config.toml
n_layer = 12
n_head = 4
n_kv_head = 4
positions = "alibi"
qk_norm = false
bias = "all"
parallel_block = false
init = "normal"
init_std_o = 0.00433
optimizer = "soap_variant"
warmup_steps = 200
seq_len = 2048
train_tokens = 605000000
Each number is 500 + 25 x the weight over its row's rms, rounded and kept within 0 to 999. Layers, rows and columns count from 0. Numbers have three digits each. The size before them is the row's rms in percent of the matrix's.

# layer 4 attention value, 256x256, rms 0.125, rows 43-85, columns 64-127
115:519488511521495464514546511522498505485463471485494507532526489551480464487492558535498462514536493514485485476478495474538526462531518492514501474501496489505491490482489543527511505486492488
107:500477493509525495501525493519507503466503502516491521461540527540463519498531517538473528496508537491481497422470483474518517534517479483436463459524520489483477496538487493512464500506472498
129:491537526472483505547511492490501481497490517477488497481497504548522482512506489501504497509477475507478503495487499513472539493488505502485490492480509476515520457524524464519473490486497568
124:470485516509482531539488500486483471523475486518471468492453534496467477534498478520466459503515501516464516480493471537545514517518542551477472515483492530497533476528483481467497505503516509
118:506519526543549508492475510492508510470500472470504492504459496548486482474492480508518455497450519491486512469490452490498490500499497520489446503493490493515478461478505490442499527514490520
113:511519472514503510471524542541504508544512492495517477445515506473472530505528463511485528495516494465474477472490543470499502546470459488502524509486497488489501483496520484531476500485537487
115:476517526524527477537508538497518492508475491495480541521485485480498475529485476498475492513515529526462512479484497543449452500493495533505556508513505469469502496520508504511465534511464500
118:509491531508507529515490503466485479495477479494479506466477511493506518448518511472467481468525509480556512521512499479482513537515503520502493510492465498518562468485498520508478492505548523
115:484498519533522483510517513492477467504495499545548465499504458477477535460509471501489494494508521437489525472510534537495515521509487481486536505498504466492459461477483470505499543513520516
122:478486476543474510498504485513466485542492492482497455501506516502523493483536531524533526514518479494470472524496534513508495521490495496475452510466483465456509516460495516501487460494529444
120:561521499500482493492535478473496515452532492496470536487495510512450488513508490512499542474521463527482449464472480470490480504434512564485504483515490454504499495522489476542456470537498514
123:487473514489531474519491472495502470492541516510478511495556510478509550503513491512483506479553506523518466489479480488561481464477521542507503537475500518478500527486470489497492492530526477
110:496452455515525524467483511510500519516523507474462485459449490476465524529499520445502476552458478517462490508508512472484549473518466470482485458515475492503506500502528504496563496505491519
109:528531519521486441481521484452528493497488453468524492496452490530500508519501488520527451495480509529493458537486493550498537496486497513533501480510530452520519487506537535472529506517506494
115:511523464464455478509490540505498509484460489502480544466504501531498501473481493501480521479479533504503502492502474501526542474476525485487512526521501437477503496527482446486466480530518526
110:492506504515516486499485558499520524512548530509523490498444468508454529510478473455498486488501550519492495501471457490523531481477478491497444472505498497484497506481479497512504481504474528
117:462482534486507525475553484449498525501496530474475471494468507495507546528515462525506467475490508496510534504475486495498487493521488471525472515490495534539466522479529533530464486512467510
107:504511445529490467499512464518479478512508530495458495474462446546512508469491460531516477491518477500531537509517515481498534478488492549523487497487484499480563495507478533489532496499507463
120:538482483497513543471531523503521508448453524490570492510464465478474508500462513493513479494513508513519485496524514481550508509508466508542495532462483528494473514500482501462518475495480485
117:501483495482504520507485492525586493474487461464511523493536472555492491524471498544514518496488509497469486458515468482490486462516490523498495487504522547526516526502457509523536494507470484
127:492460498488515481506452496503524519519543517492509489490495524491524472519557503492501489541486475467491486530496490514500503485508515518489516509534503524507475465511521503489519509490497480
095:477488521477505467519448512514508519508496484482518536517550494498508451454514497497453446471461525521497511483474495507502515505497514453439497468483500520495468493478517470506474510560514540
093:566478482476527511512493517502496510487489488521504499465510487445525528523499507500512542480527469505482527482525484504483531541449491506514482514505470500507519491520477524520480514460531499
103:525524464503478522521499541485529464537522494474550521550535500463466524479529499509507453486557532522529517498523528484476510453528500521494479530491485462461494515494521494555497532515462489
103:510482508519490476506491491537501444511463469526461485495478493461544496481510530502493520497476516454453493489497504455475448518517489495509512534449524496517515509483482466508512506484520478
091:568518476520525482476509511499539497488473509523455461498509434536490424532514513507458474517501536478488501464475525525477538542450513527524494517515540489505474465491531498486488481488466481
094:491466493496477481533482540463494519523493521539546507466496492478497527523527497504550479509484525515535487507461494482512462518525494489509485501471469490502456529517504499494531453475510511
099:475481491528499486546486495536500517502492501503487460510494510506482483467479531481502492486475495472460479410450527520551532504530481473491510507518485487494480544514502524504441507481538481
090:486548486534502477487508491490519475550497472472461474488524484467502541502529495538510529508469495504468501497498499477495432481470458543518475468485521504510513497488504516474494473487507506
095:527553539477489493517494481513464519472483509518544524530487463468532564525513491491524501437512489559494487524478481460506511505531509477506501526526507503486508507489532493512452488466527477
098:513514539494546514503511511504539453492558556503561510506501496466507451485517495500488491478480473443501533493493516533509503520494493489510499520521484502498477448524531463484526519487507460
091:499482490492537478470483471486502522503517474506544484506500493473494513455492507479519476450502470441496492425523535483502527501448523504473527525530494448492566526546505533542480501507497452
095:489484516519482488467472561522490501494474493516519491473459469466535514533535510492453526474513509520536475471515509476485555486480464528480467491488508484523457466517528498465509471508493502
105:445466487523473493504486507538482442468478523489495508471537520490498458546502513561495521512500510496520523459490483534525496458464468507522504502497441513514505474503526514496503508483502517
092:509508516469515503552496466501439519488486520485527471516467514488524489483539523508479469554481547503515528504502484499507479474500512446547533497478521503490467488464478501512443518513475496
098:496552509552505474465511484510544527464539472493447482471521495513499484512514532493491500512510490552516507499503538488449508543486504527511481532474491422529472504531534517511484510466493498
104:462446500507532484497485523468451491504536492529515473519470479517500510493554485509524456474483486518533512516498469477535510497467502514478465481523518545532506489502459499497521503508506545
091:502496456501471483467527509495441518519491453500519456495451497467510501560478513526496498509481500534469496506509514488532497481494484470525512579506481503483456476489488517469490531523484518
087:474526527466517489482497484490465506523504542517492520495517537508444494496528468504436509505485459473477512504554528470506513516519496497497480544514511490480500477538520567510523489476479493
093:483495532499519518493482480514454473473513512462484475504559514498527527498537489492540507507481507497518492514458522487492470518553492504465534546435495512482501508520470495545499525504518527
099:504511475536500491508451490519498505501502476486528502524517504464473531503540485530524504518505521520505510493499502520475488446442462563536480512514465511486481456503460483476528477454478483
107:507489477508461485517518500454487504521507517458523481512518471479495561515516489520505531507525506550535492488486451473518530486496503426524466490471534516485497513502491487464502494476478478
096:539486504510515482521482567537494513501479489503462511453564488501525527528490517487489478490500515515440518505524525479499499513521485468499509481504470488469534517473496520503509518476478511
# layer 4 attention output (transposed), 256x256, rms 0.112, rows 43-85, columns 64-127
105:487520484525497509519477492528556520507500503473521450462518478506513435507470480479530469510469500494495516529545509473528502558493505479518516563535547519512479543511525492474539447483498495
102:508500518536505486485511517502493521429471501510514516530485507565468503481478520508491457502524482451494541540534490467482497488482496511509526514511526463493501532544486517511478480527518477
112:478483443498444501494521493518507477562493510476453465498495535505522469553520494503485523508512463523493514497517515470499483498538494536551507487540496500533506525502511512529536506528497509
106:493469493495506484524490468511474499480525520536525523503498506480523514487458478532513463568524494516511479545515506505495475543473533499521488494488456505508505510540503521457492525519517498
110:495491466511551484480475508517520485494537522517519490454454462520479535525490496528491477495525539459456505509490520532467483533500507544452488521520496499499560493556454526485510503489523463
109:496507499485491492557489468480468495479506543474457529510490500477496537474527487506494499497499522462510495540491523538484469513497514549506477551503499479534530523523519503494488460500476520
110:479497486502453466500528460482425461525467504474518512464518513517524541505532525533487506531503482472498522488520541481478463478455464518491478529541496517521479479525516469522497485523474544
104:511512496474479528479490469540524483462441498542490524542540529503549472493486486471501491452536521506469484457526534428501472510517499495500490491510510487506515504515531499515486509496509531
102:461561483450439488465472501483495511512502514475489497504442509501492469490480540498491474487484498498521525477539467521520446480458468485492511538525470486452500503536511495490465501460515574
110:458505465546501514504520481511505480520488477511504523511497505480543504486515506492551487511484505506488489491503519520509515509489486541450490504514498505529486477471487432488504487481506496
107:466528524521493538511510526488479507537471548491494477519499517531515530497522504506466507446542494492482506478531527478512516507552526478481490499536473484497479537531521469501533507470484460
107:516479533468486541519513504510436543488485516495506506448530529542480452499515495481497478483469499537504518459470533502493462499469520497498527526495475512527474551510477496501507460489467497
104:463461483534492468506520503478563486511519483455529508528531496512458503515518510544493514518491498526554501502540516514513506468539500482516518539464499481508523497506467551491519519508513467
100:526497467479444486518492513530506512495463485526497523473499481527498481463486499537452510537476525460498470539484476505501491506473480497503486498502540480493511510504494496480477496505503487
105:519538539499495503489485462529508490550488516482489521540499491488509503503544484491449511484536469504462498516507518508498449488483459490538484448525533471524494501509526491501480529480485462
101:510500549462516441481518563503488469479481506509485536499539522515486500495533513562497502510493480521501484539457512551462523492500440484482509494549512461473486512512471479456510500464507482
102:484454528481475491455520538539461485530551510502518527501476462503502503529561484535532526483458498509501538516471482464489536514527527470504547476545506509482519506521447493495477520503510490
099:494488475453526527484477521494463507507514503482508478503538543521519469494507522468553480455520501492522521511511515524473442492511489525488494480485515464544499507487484488475490505414554496
102:459513492522484503515515512522520462560535483466485509499553464491537525510473548484552514502497510550498461491476484492532505515535507496497542519494519504498522473525499506512481453524460521
105:493466485537516486492536526485503529513507513484510481481509504494482536525533492466536511494549468540473486497499503487531497513480489520494542491547498517514470504532529486525530449475472469
110:544474497486488475515488509470498512503524485524499522480531527495502478503500495514500457524526521525488515512506516458487476511484552475506454509493505446484507508504475539527516483473467490
097:518529468517485494445519478525514526503467497537470456468489502474475494531531538489523524518518466510496517468490522520471522490516454534533472495492509527503517506474441490506496489462480458
095:484542495489461516495493516505505527496512536453510529489544456491513451508503532473554503520517504530477459512469518510507485484506551526466531530483516443509515503480478487474523476494473509
101:496488464511508523527453450487487549506510508506492472507493499510530469515515510427523535549465537521483498461499491483451522518546472484518499510503510510498511503502509537501523486517534540
097:462507499450459476536526503471502510507532548501500506529507516501495480471504480510509468515486487540547521492471489519460469461508504462508469504534516488476498536483544527495491509494538492
093:500465536522498497456471529523499467423500505549513513453464542465486499460498525505483485496490489562496506524522519541545483525548514494497447529459476469483477521543483483500502499508501480
092:520532520505481514522505520459467517447513475482483482540514482572506504529487522520501496512498480513500482497518495550475497485527445508468446499486482459522512490489502545492506457504474504
097:484466495477490519431521504485516483521451490482456517501488505508494499530483442455522489501506511501522481546494484488485512533540510499503502530545515503509525519536440476485510524475485513
094:521523485478496512513504441477497517510477494508513502475486508525492479483531470445499482495509529516511459503539487486508539497505493476493465524528488472491502536517510504507481551517524496
093:485464541504499521486467463495519548500470510524488480508535505495517523521484538533464501532501572481500497502510543496510504513517503486485455509475472508508497520504501496508527537498459528
099:502512454432476497489461511533472499502461498518472417516494493516495523492488528486455454497473471490523508484487446492521490490494530491487493504456524562499530499481506487537477485491473499
094:522511537512486522514548513464506490492507533519468506477502505467495547518496485494512515496478491489541516483505520508509487527550469517505497487498479527519516485455530482460518512515531510
096:467490481504509481507482508496511500517523517486537499500519460503512455506465542502510512544518513467521538521510489513547466537499464493504518528507444552476470501494468519555509533461470522
098:530520489515482505470498455483482492516498519523533480547488516507529468521523478515481522536522475510482497530487475508530486507552526489491511525515509501478504487519490429525482469541469489
094:437492512496513493510487471512507484519470465472500485470494507485510494533447495481460475520517501522447494524473545499489446490506511492504500510486472489477575529503531511509548483479506461
097:493472530433488482507525496513468517497463482504513499510516537489477500531523491457522512461509511519534522497495506484506469479543501505493472467459484503510519444479507504526499491500490498
104:530552475538509487544523504520530488506488493498518455529508524518518522503480461479512539507499497485529513504437514522470553526473482546468476478482475511512474502469515515469493489536507481
094:491481557477517478498492505487554519488472446478515521509433486517527470513496466502496482519514520514503487493486455567488518499496512476497514461480504500505502517507526501444474524476511483
093:534457524528477508505509494497489470456491498507511529480497490519497532479505486552505459489488533539501444473483475500441541503497537511477489513489516529501493528523489467519495502510455522
099:535479486517461515490469481487523522516515510511503522524538500500554474538475470531520498480516498519505501503495500507478491523463489469580498476565538480527516505483509488488486477489496497
097:508495474494461503495481523537485475480542553501529487506508486549485501489514518496486448497505514539492483466489458506509486527451506500445495469489514495456520493522475507477501525522498523
104:522470509463516457482458487474483488444542533502512557512506483518472444486511504471478524478494494488490476495488483502494476475479498515477526541500505507483506468484510510522501490522518495
100:467510493490480536509506500534499486505530502485509473529478541518507502467505499534572479460504445453526506499511487474440462509546528503506475498516497509554521530523514507508509496506528493
# layer 4 attention query, 256x256, rms 0.127, rows 64-127, columns 64-127
105:500513535499497451492497535489521504471527502514491498483505525517454490509494512512485495516516506553486501481504495485445544440490516476534534492508503470528490550509500500474480477509570505
102:550509478518530500457499467506513489531515479492513458510521529481482507511509497524534463487469491510504494477512542498470559494498497484448490454488511561493501533422519509494507474507484482
098:462498529496491535522548458430531516475504499484478522514529503490460514458510493489492500474463516488522510498478488479537499549462526467505564558516500488490519480510474474477508469507490487
107:522469438513475507465487472524522473501500525496522484482473497546503469482485485477544492499486500500450526481568506557505480500525495552522500457489515465543506496543527527486524529448508545
104:532477501541499543487504502500497505483558487504485452505541491528469549472489468549540526463536490513536514505504510465474502527525516525544534506499511479492497505495528507579488495478499521
107:518507519495518493514481486491486486485468467466497502490495478526442490488489479487497493486485470524461485518494506489511522456514523432475543506498464464486479497492529476514548523494503516
105:488524467506478439513482519492516511477485529502511496521471530549498477560487501490538460492479506534482504509509496491539486447511503515521481496478455509505521463536517460512484461499465507
103:535515443513517499475484489490494518500489505489517488508522503478491509530537532508516468517454541508514507486491571540480506478470488482499491496471491549506496539497436498529505479485487462
104:503522495507538562506466537474513503476501484528537526557453522502531517495485517509513491514474502496531495528514470453508533447490527454501489486541524547536487467493526495510538468550499549
104:471474517493471481493500461501500561508485488512492528510492474504516522489531505526492464533548494489529553507514510522519538501504448514530492474497525499532522451526503520514519476543497541
110:519481521480503474491493536463485510473492506464494471479527510515541540505506474501529477471477495483468521458531474529520516500489504549488516496461510487513530501507513519558486524527474480
103:528502474505498479531487533531493508514506477487463436525520486484513483449503454512488501533539522471488486452486455483549432480530477520497454500500505516487489534510545528468499513524496494
111:501517491497506483522493491461472488485475512506496509561523498486476523479563502495489493476483518521471496500447495497500505481495497536520496491491523494554523485517504487506531500491486477
106:496528461486501439524525497442499493477474501506503501525505495498536503485530507507499525525519535485516528466510511496542493517493509483509531471483495495414503452483524506491502537502491495
100:498506472495507524487516519490470518487553484507550491516480495492504518487525512554471536556490526527523460514545454510504515511547553506528531502510509467506502501505525504479518515513505501
106:456449507539501463521482490467513450525505471479470487502484504496482478495523534494511502496508484510500524534500466493468479497510512551431536511502549519480491511522493515521488525482521514
106:477511501495471497518541459481501481555446506466511512477506498500488520526533498468476553519494502525540484517489576541511504482480498526479459528489501521527505474520488559459466538494511498
106:482463481499492492447510525437535503475485470508514493468570501532472533508502545502518528525493484501528508551494490561496510477456486495497511491472512505533492494542519495477504495485447453
100:524537517521497521536514497477517496536525489481472493531529493479492545500485483461516480522467509521511459458478506487475502510437484479479480474498521476566490455488486527498491509501499549
106:525516521464512477508481530494511515465522510491477480461450501456501480466463505515475511537504536457494517487557497543484488472483570516527456536515497508543477496462481471476520518504517489
104:499502500538465467518477508503446491441524517466509508502497498487487513479529471500485509510495517518531507523482525452521507501528461498520485501476528479491534521498528502477517515528455490
103:492508485474494507558498533502474497489460500520458500527521558503496481499500508487457464505456485482551475515514494558530522506492499506522488482505488524494489508464432502501524442513532521
110:490461511471531501502516529550535467524535506488495518521529485564490531451539506497448502529459501487500517478489523515514484518530509528510503514514481500511490464513486498511456503523449506
108:497518484505481517495450513476526519496535491507464506498463478479510495501528481456513490491510550495472524512514510517536502482455463563493489503497486515512494508477491509494536479475507477
105:485470506488514515529464502505450555486504507478521492517523542524537476478517475522545518506490507481494503502482487481440484522512454445557479491533499482451475491474508546468473494467508482
104:508517500506467517505495508503506505502483426497507493467558525502536483513499505506489500514460536503516486517516458496469467533508509493470479509520464524470518498521476477499485443464456574
109:550529485479478511490469474554474524507499474510538515437530527525498455532525464492488468526531462494512526479491514507489515506446511491464490493479475513503510494516534510496504522518511510
100:501499507497506506540472527492497524455497490500518528495502520482517530533491474472450486551505486514504428482515516522462490504530533482504510525470512513522531509486539467512448438461526487
106:474513491498484493486506527529535484498519469517493546497455509508506491559482534476500543501519479540511485500486514500547504454502468468464483509538494490482520498497462509512518526488505519
105:479486522497504515507505455501513553498469465512546464493495475499459529483505536498488496487490463474488520533517499513503525460514516497506488448481521482424480497503468529496465500488553533
110:502506529513493477517460492502494517451497548505496490458492521487513519504514472488511501512507446478508544498498472510536518475484499479524438510557522496507505500511485490514480516518518526
103:492490469498511510477508465486501479467484519530435497504491508531492548525498472494530503513488495497484484505468533520491511474529485516500485509505488514503477517461518477458497547504495525
105:500481493514508521486487449493462497495491495467521508507509488515506513490538509478509559540534532537494505472494509492496517526506488502483466467506531496534527493497479500492541525531605468
105:454490495489498502503484467473550495505505508461512467483510436510530501527493495487491469484529542510492484491503480496484508525472469437496478548473506461502511468529500501472508481546539458
110:479492506506506516499499470539515483557530471494461494480533525482517496526467505461501531469492461500524494478521490496550471483503504513494526531475505570506517492484508503500490471496483481
107:495509457493524530505438518520493497447463505531482500515464522550457544514510522483540523523518500474514504476493546515479495531508495487476528522497463469512511509476505528459476505493532532
105:492494469515478488540466527510496506561509472515508496517464558474524520491478535506484493484513529515465481497498512491474512512505516463531518476520486489478464498582533502527470462516490532
107:554514470455485478507522513522508553482565523498502493510517485487537504498523498464468529479520493515499496528481483519492545523506525537470494416492501475495513500438489488501502514552464479
104:520463523516517480522508480459527548528481496497499513469540511505481473473502517505526496463545518511485512506495517488450512482508479501508517448472486518501497494459501496516549522502495514
108:527533542508492496524489524513515517490500545479485473496500537502468465473472455525484512491521509564499517519502457493490521511496479534473516462478543514510484459464512498492499491542525490
110:477481540502503510511502504530508466506475532524490492467471479500503488536519485494525530510481501539492473468514464517471503527478518530470514494467492489517480488473493510524508491475470525
101:517511503562441477489515478526482483472532527540498467504493494503452546523500534490540512478483527505479527478507518516508463504500511516525455497537482509509496460465524511515478468532479498
106:505491550488520492486452534525525499533552503500484508477479495450489513516516485541505507526462524515515516513479477479509552541523533540489495500484493511526503485483538514491492511469476506
101:471510484506524489465486520499517511498486532519491488548486496465522497541469515510450468523487498502499516493508512495512482570439463499510489509493459471484492493452509476516454530515496511
104:539480449527555501503514547478515515493459493530492515509468490496450513538523484527501482449503505487495520515492520520517476476533462521502497472487524512532538550451470507479480463461534458
108:527528474522506475474470441531479543537511498514539503539522512515489481551507500524478483490533472435527487500500522482451517487531549502515499500492527505498481535518451504479516493492408487
104:469505522497465490443519520498509490464519518486496531532447508485505506520479528521510518487452476540490444506518502492502504505511489444442529531492568500498495481485437446550480521494509464
102:479524490496498528496490474467513488492484522470540512569502500528504468531506483455501508467501485498535505490478494507469509469525474495460461491547502468522520515456497536503520509504513495
101:549472522496452523496488541521486503518489553487489523501549533505520412544460496491502486560532488473495538533507518534514486482497486501517492529464497485451479480526511458536534460530505486
100:517495483510512484487467543475457562490486492530478526526473518571467496506493522491466497425487469533526503524496502533472523487497522493489531508533503498531518507473493488491445474513467509
101:447509481503487501523510499527489514484494512456478553482507534499458593467544462470500510494532491501488530503462519523495522470492473504476570458475472501474521481506426525487521487499538457
105:512478549472477511468538458464491514497510525503522513486511486496504554558457493526476485504501493527498490527499533503552549482517493518526496461486499539510456517506537476505508500511480562
106:450497491480521490498468479514487528509506506479467482505481517527499512522574525469510490522461504520480498521535504508536501529464543480523455506489521432525499525509525520506513470509487476
110:484498487533493500484521443502504505476483505522504454516500508497432486551489511472526513488500531475550514490535481460534524508534523563492493532468507514508497537513506479512507505549510461
099:515461494516470508528495470465509537496482496499525494508493533482484547493538509501488457514542505496455523498501498504509505529503513513513501500474485498487471519486512466484474449492480489
114:449476530528516468480451494511527516473497526541528503482492522485512519454502510519493456487455525443514531508491470528485484495467508490485519493501495522499490536505516463476498548505507539
105:480494475494502504529508521503508541500502491477504542466481548511467511517498531479526504509542473468531474535494531461519508482505505519466486506541521470517529534474479468546502520508459503
103:466509451491501458485489508493511449488508489489502537517533487515479506468471534492549481521492548532482535498485499493535485527454459448474491478518503517558520519451456490516447510510496476
106:520504483513529492550526489497514529519522511539507479496529506491513491481516501509568559521456514465484547467474452503489473534514504513503485497555488487536487534501502495498534448533497521
108:550492492493519499538480483486454552518481482513530482469479518525516493499483475477445502489478517493484526481490476524495476503507460528455475462506505490476498477501508514443491514521531453
107:539462531518484476504492508512504459485510484504523527505531428480497484489521502504503511489483515425502510461489497510517513479467498482498469505516435520507509521531469522491522492465475440
099:480506507520526528538481468498513510473454468525516481525490465493483487502461538495504501509433475531527516517482514488528505514513564508515480502477488492496521487467497538547517486455504505
103:478527502512503530498488476500480541465519473526451515462525504555489477465514515484495498512492539509461529507515535506460511469497504523531511490510474550532495518526499461497527511477478491
108:491489497496546521551482448517494500486550514482483491495531493512515530494492489470509483465510492476467538503540530502512525540474531472474508466477475492467530506490522489488508452512491514
# layer 4 attention key, 256x256, rms 0.127, rows 64-127, columns 64-127
108:443474488525518445510505505521500488511489505508509523449497492454494526521461443472547507515497473492503541515511454488487496582464490508527516483505483504493484536493513485532517558467472518
103:467504493512511459506480507472513518497468477501444515479452485460490491519481485474495501460493515487503502475469466500476512468513519445492472465541527535514501503480477549501461513507480497
098:480496501490471513488467474514482507402508486510491518537531484483480485465532454493499486496529545503506496538548478522513508557562500463529502523509497524521485504507461524463490491529486522
109:493515517513441479557494494504485499496531470477490558466484526514488518507489543454497537528555518474478485535525522535497491494481540485530512480499492463476497541516516514511501501512470488
105:499500508513457480469512497547553499492508522485549500535508488506515528508502490489455452488492506538519510434485521480455513500523522490539530530470519507498501472495482495518485518524544455
110:471477518505464469483514495468521538473478483518513477500521477498486487515517416474480531493514490518491505486432529508493514458456453535488525517525493478512482482471467525534492480532495511
106:517488497484559508511463476478440504484483505468515522491548469500507493492528491475531519471481484547506517515495502566511528441532501476518503503486489488476547501506542529485494488515473517
098:491540502537541494511525488463445526510459499497477508542481470532550491479479518489520481511513496479491503536500500544495470478524503513495448493522482462529512504494508531508492463479537510
104:510489465486527500482493505505508510466502505501489534533485510450515464494517515521564509545509544524502458503471443516515491473497466518550485499460537499512479534455534514503526456492523526
103:488470536455486551560441461535454513505499458515508511493500514468504460525474471500516506480494527516544530490531519510445455527495483532532492494410516517526511532554503491520498500526495496
108:520527515543517532480513500479457502484492524521541486485481490546514540500470525485474518470489518463447533511481489493448444500515477432492522486481510508531565482489532514457485499487470503
106:467493516493505538488516499544464535532487502477506520485500487470490465508473508490481531535498535543521504445486543483579524497514530501440499532482455497504496523543473548487493474477480482
114:472463490503551504529521502434500479460522534530544553510494456528494524479538525517526494440532507532512524472535512491524465517493493516499518516528486497495528494537482507506496567460485516
106:476485491478494510507447479509484516484494520535499487459508502522524525486484476522528508456513543501472539504509474478486507499496491511479515466544537479494496510516491516480485499477449508
105:523480493496484509451509521499507548533499493505489456497514503509460499483496479523489468484505516481498510544489490535478508506473502500524505471506544531494507479485516481473488537473500499
103:486491510472496467463485509476506427459500514495466498494558512508509496576463512485475491495515482485519465472525502490504487496460481461543520527544455530490508452484498480501481522501508488
102:503464490503529492503560545501488452492488506512506529493538548494526505534504553489497521514515488463551498523516543507515506487501523453532498499516517491522459487517539550494497513476549456
106:476482502499518494481530482492524497461503477474451490505478569520563506496474510461569490505510525504481522528519488496518486462547503461493532468468511498508537499494512453527519492498520481
102:494565521480507480479504544496483488485529473510470478498473505505567483497451462499462477525497512496487487494513499513531500490517481506515552462557556538510516495502556502478476490526490530
115:507497456540478514457494560506528480498494436518510498515518461522483492501455494522514497500530498521490575520484454477467529469499466504460475512509470501485483516478464474477510478505556481
106:506502523518468506551504464517448508464542528553483493458465518521506501512473484497494517480526486532507494499521490464471495518498508516521456487505504501506426480499470553499478503499507545
102:504465525476498508471509518487500468515486561525558503475542467490524503518510442499512488510510520504481473524508475507550500494510505476501503501512519495531545518483462488480511489502502488
110:520494503486490530465542509558485488536505527511516472502447486533489524495513521495469517514506485496514524480539495485499516487568506490507523473528498482567484540537488495489476468502484459
108:521508527451496491518505501534474444542479518501461500458446537490505488503497466475478450451542545446485518513504546521493485508527476477509450508534492524479531545480490513460485515503531527
103:484496512494498521519519523530514448498468529532495486475490503486498487459536502523506474507506519513497510495513532506516509456523463492482514468493477510483488483477504507496557474493498545
102:503484525491496448498475487512526510511516507490510526513499472511501459479521500494488492483509460505496509484519489508514506522499529474515438509508509538468506500519506511471521520486487458
105:530505473527498547489455487472480486482495490526497510497461493491474519523536517508471490463526563526511513506485507513460495444539462477481510475461512501487419533533494513494509440458495500
101:514477483529519460494489504501449502512534498504471483452516496472485498502467497509494505462528492501497530518493499510469490527509466529466488474521480562490485480534549548491491488505501482
107:495451537502520489516470528494444506467522488494553462551483511514459465486491498537548496486505508428490482501506518453480470501534480537523495488493501455527516491491506505487500457498473491
107:517491544508453529485485463459473508503535491514469496485521482503489481519486526496513492503512480533490476445443497486527443526539514556515468478481456478499504490462496513574524500492489502
106:507506537538504523494508492532486505492536480528536510479502449495539504502495515501535521515484529496524488479526459485495480508484544508459487524476524524462451526437516529532541521468566513
105:504554511504486513492475483459491521466512493537491503522506526491564469479505533495439492536459522475482543521514508521482550498515482535507526472574484483485492527512506539492508461468470454
108:475491478523442572478478501499444474521509501542500481518491535509471547505521516488510527531537474508506503482522532480513520518501516497581503518515508517505507513525492516517559531469532478
100:531489536453486485504466459493525485535531491509498512499491548514517487509482464508510515528491524501474478492527541474512522535487524461462484480502490451504510499512489535481531517550517495
105:465494484485502470514514453514524491515516501501519500504549537539484561523496507461505503469517476457476462520522472523470497514536500462482505458473535462521471476465524479493507495538531529
100:481502533546538510505481482524467498504473488532466533503503508484519515521489499497524556538520516524513525463496550548503535502514437493460494481525474477474499487533527488533553481511465516
105:499485508506481494540518535529483524470497523445536498499492526482536464496522488506509491489542504480519503528532500479485497503419491513475458512492553469500430483512545536479511542520452526
101:499509459491515531492468514523518515506475519463497509464509515510514541532484489502500473497499480477499493502512507522522478501532502508499507451484438481515470483502488527468491506517464446
102:523488544507486502488523512520483464432493465446456513480483490505491469480526495501546488522515551462519527519517505444502483495472457510530503521511458487484488518490525483536497489540553521
111:500486526532485490558533526564530483501499526529499476498513442510480517519460497490440517468467479496513498521502480521516484521519458508496498547486452508500534499484496502515543517487489497
107:496501480493462511480514524509487521503445521518492483479513477485477472524485490489522503480485519502501519494565525493461499503484475444540473497492498481481469508513480505474494514475509499
100:492496446524521489488475444510470501493502487503515493501506531487528498488499574466490518501488497465467498519477474486531505517529509497535563513459514510525556469480479489527476492518515458
113:518478550523478494479560522520496486468508484500498444467502532474498504509498540482460529514504537538483489488478490451479509480540467491514485487500556493497503475512479488454517521519471513
103:510506517498493496542551499529507492506461467475441491527484432529506518510500508580513464463492482510494535452497477518557493482481517540468473482496455489498506473458493511464515492462475501
105:487511490471514501479511515512508479532479511526492547489475542503509508498489497468525496503480504516524550470511480507503503518494503506516471515514501485548532474502523486486532455530482460
106:490496483502457508573466506500473460545488487491479473528470485474490488518544540477457493467484508516530464486518510502509490529562495519511510486512515476499498464504508482540535461500440459
105:501501469450544522487495498505475492476496554515479488477454476546547518510496480501517543519453500504550492497501470476519502496513527480534531488506464478479462454552491530482504509480513521
105:501475477524489530532492535486423482501435469501475539514524499447491506493498509467494520517501530453499508514490556479454527480482505513510501504531464468473476488502470436480522515510511479
099:524486505468481496472559518495501508506505506532488533506493442542507465476501491484489511518500475472485482491483470498497522521532511493488527497481570533508526506506508507516515493532478556
103:547477444495540487521490523470531494489491502485520512487485443454507518462524517499465469495511527488495513552502502503469537493458486470475489499476504508523499456515496525501512498533534516
105:462523514450478494453531472511447516536498532518502519448496498460518510504524492501467479530474492470509491515506497563492480498500526486519541513507520498501502507533492522540513493515473556
102:551492488493502518516533502493517549491474487494463511475524477537476507533506533441514505560539531490506503498486498501496493451534502419505533518511510487498470519501516504509479444469513472
103:478543518521518488464545516470487550516489510472483551473491510503533495513520503505492516517485525446500530507520480493460500500467532535527481493472492445500498486520481495516480467523496499
114:450524447493497465477498556508512470515516480547493515517522521483515512520539490445511479521510467473494524541506471490503510530487531498493461479512515517470501466507490500526506480553476502
104:438506514477490476496489489543536500478558479469475496492496545518491496476520487465469526428532493452535502480534516514485514505515469578506494535527520462525496493455533563507499486534505514
109:505563516480490483511525527473500483478516517519517501520512517492435494514487485524485482460510476504505469536494475532517487483469475510463482498487489500485473449526453465508502503477515488
104:565486504495491498433502490508484509522526498513539477476537528501496488519509465510502476534502487451479532482496493512495505472473483544495513490495453489520495494501473516541520562498477488
104:493519506518508482480480503541496474457508512558472522482475479517481473498530497525517483477495481497457560537458501512470468476543521493499476470503513479484547484482472528523497491499519506
104:521490537407503495510546507494514509500506532469499542516492502473535514474460509475540496490490539488504502510439532523539508479517511524518484500505513507526499539523474515460537536498501462
108:534466480502479498486491502518511463496545502507471505502490491525481513500473480489498502539491510520443462504474473555532530529476493487485491501501456487471513482543471540501507480518525508
104:488491448480484483491512510510485492489495544475474550502493522477496502470482494512502530498527501512537518491475503466511496440504496434477507499486485437498491541447489470537506544564474502
096:465476474507497481495526494480510522465478515503487482527480494526464429541457494529471502503504458502499501498488526492517487501507528510498514534527557483491482500547505458569497496508519528
101:497499512521515456508517494514456494446537483503534515544520533472491484520478517531467484522525532528519527492551515556465501484527473483517527480492499512507497482497478481474511479509509465
105:454530506556507498480462492542466484458499471473505530493505504517504549496487518529511467498477434477545498485541539491526550494503498479490517495487498527479476538490483495507460515486481559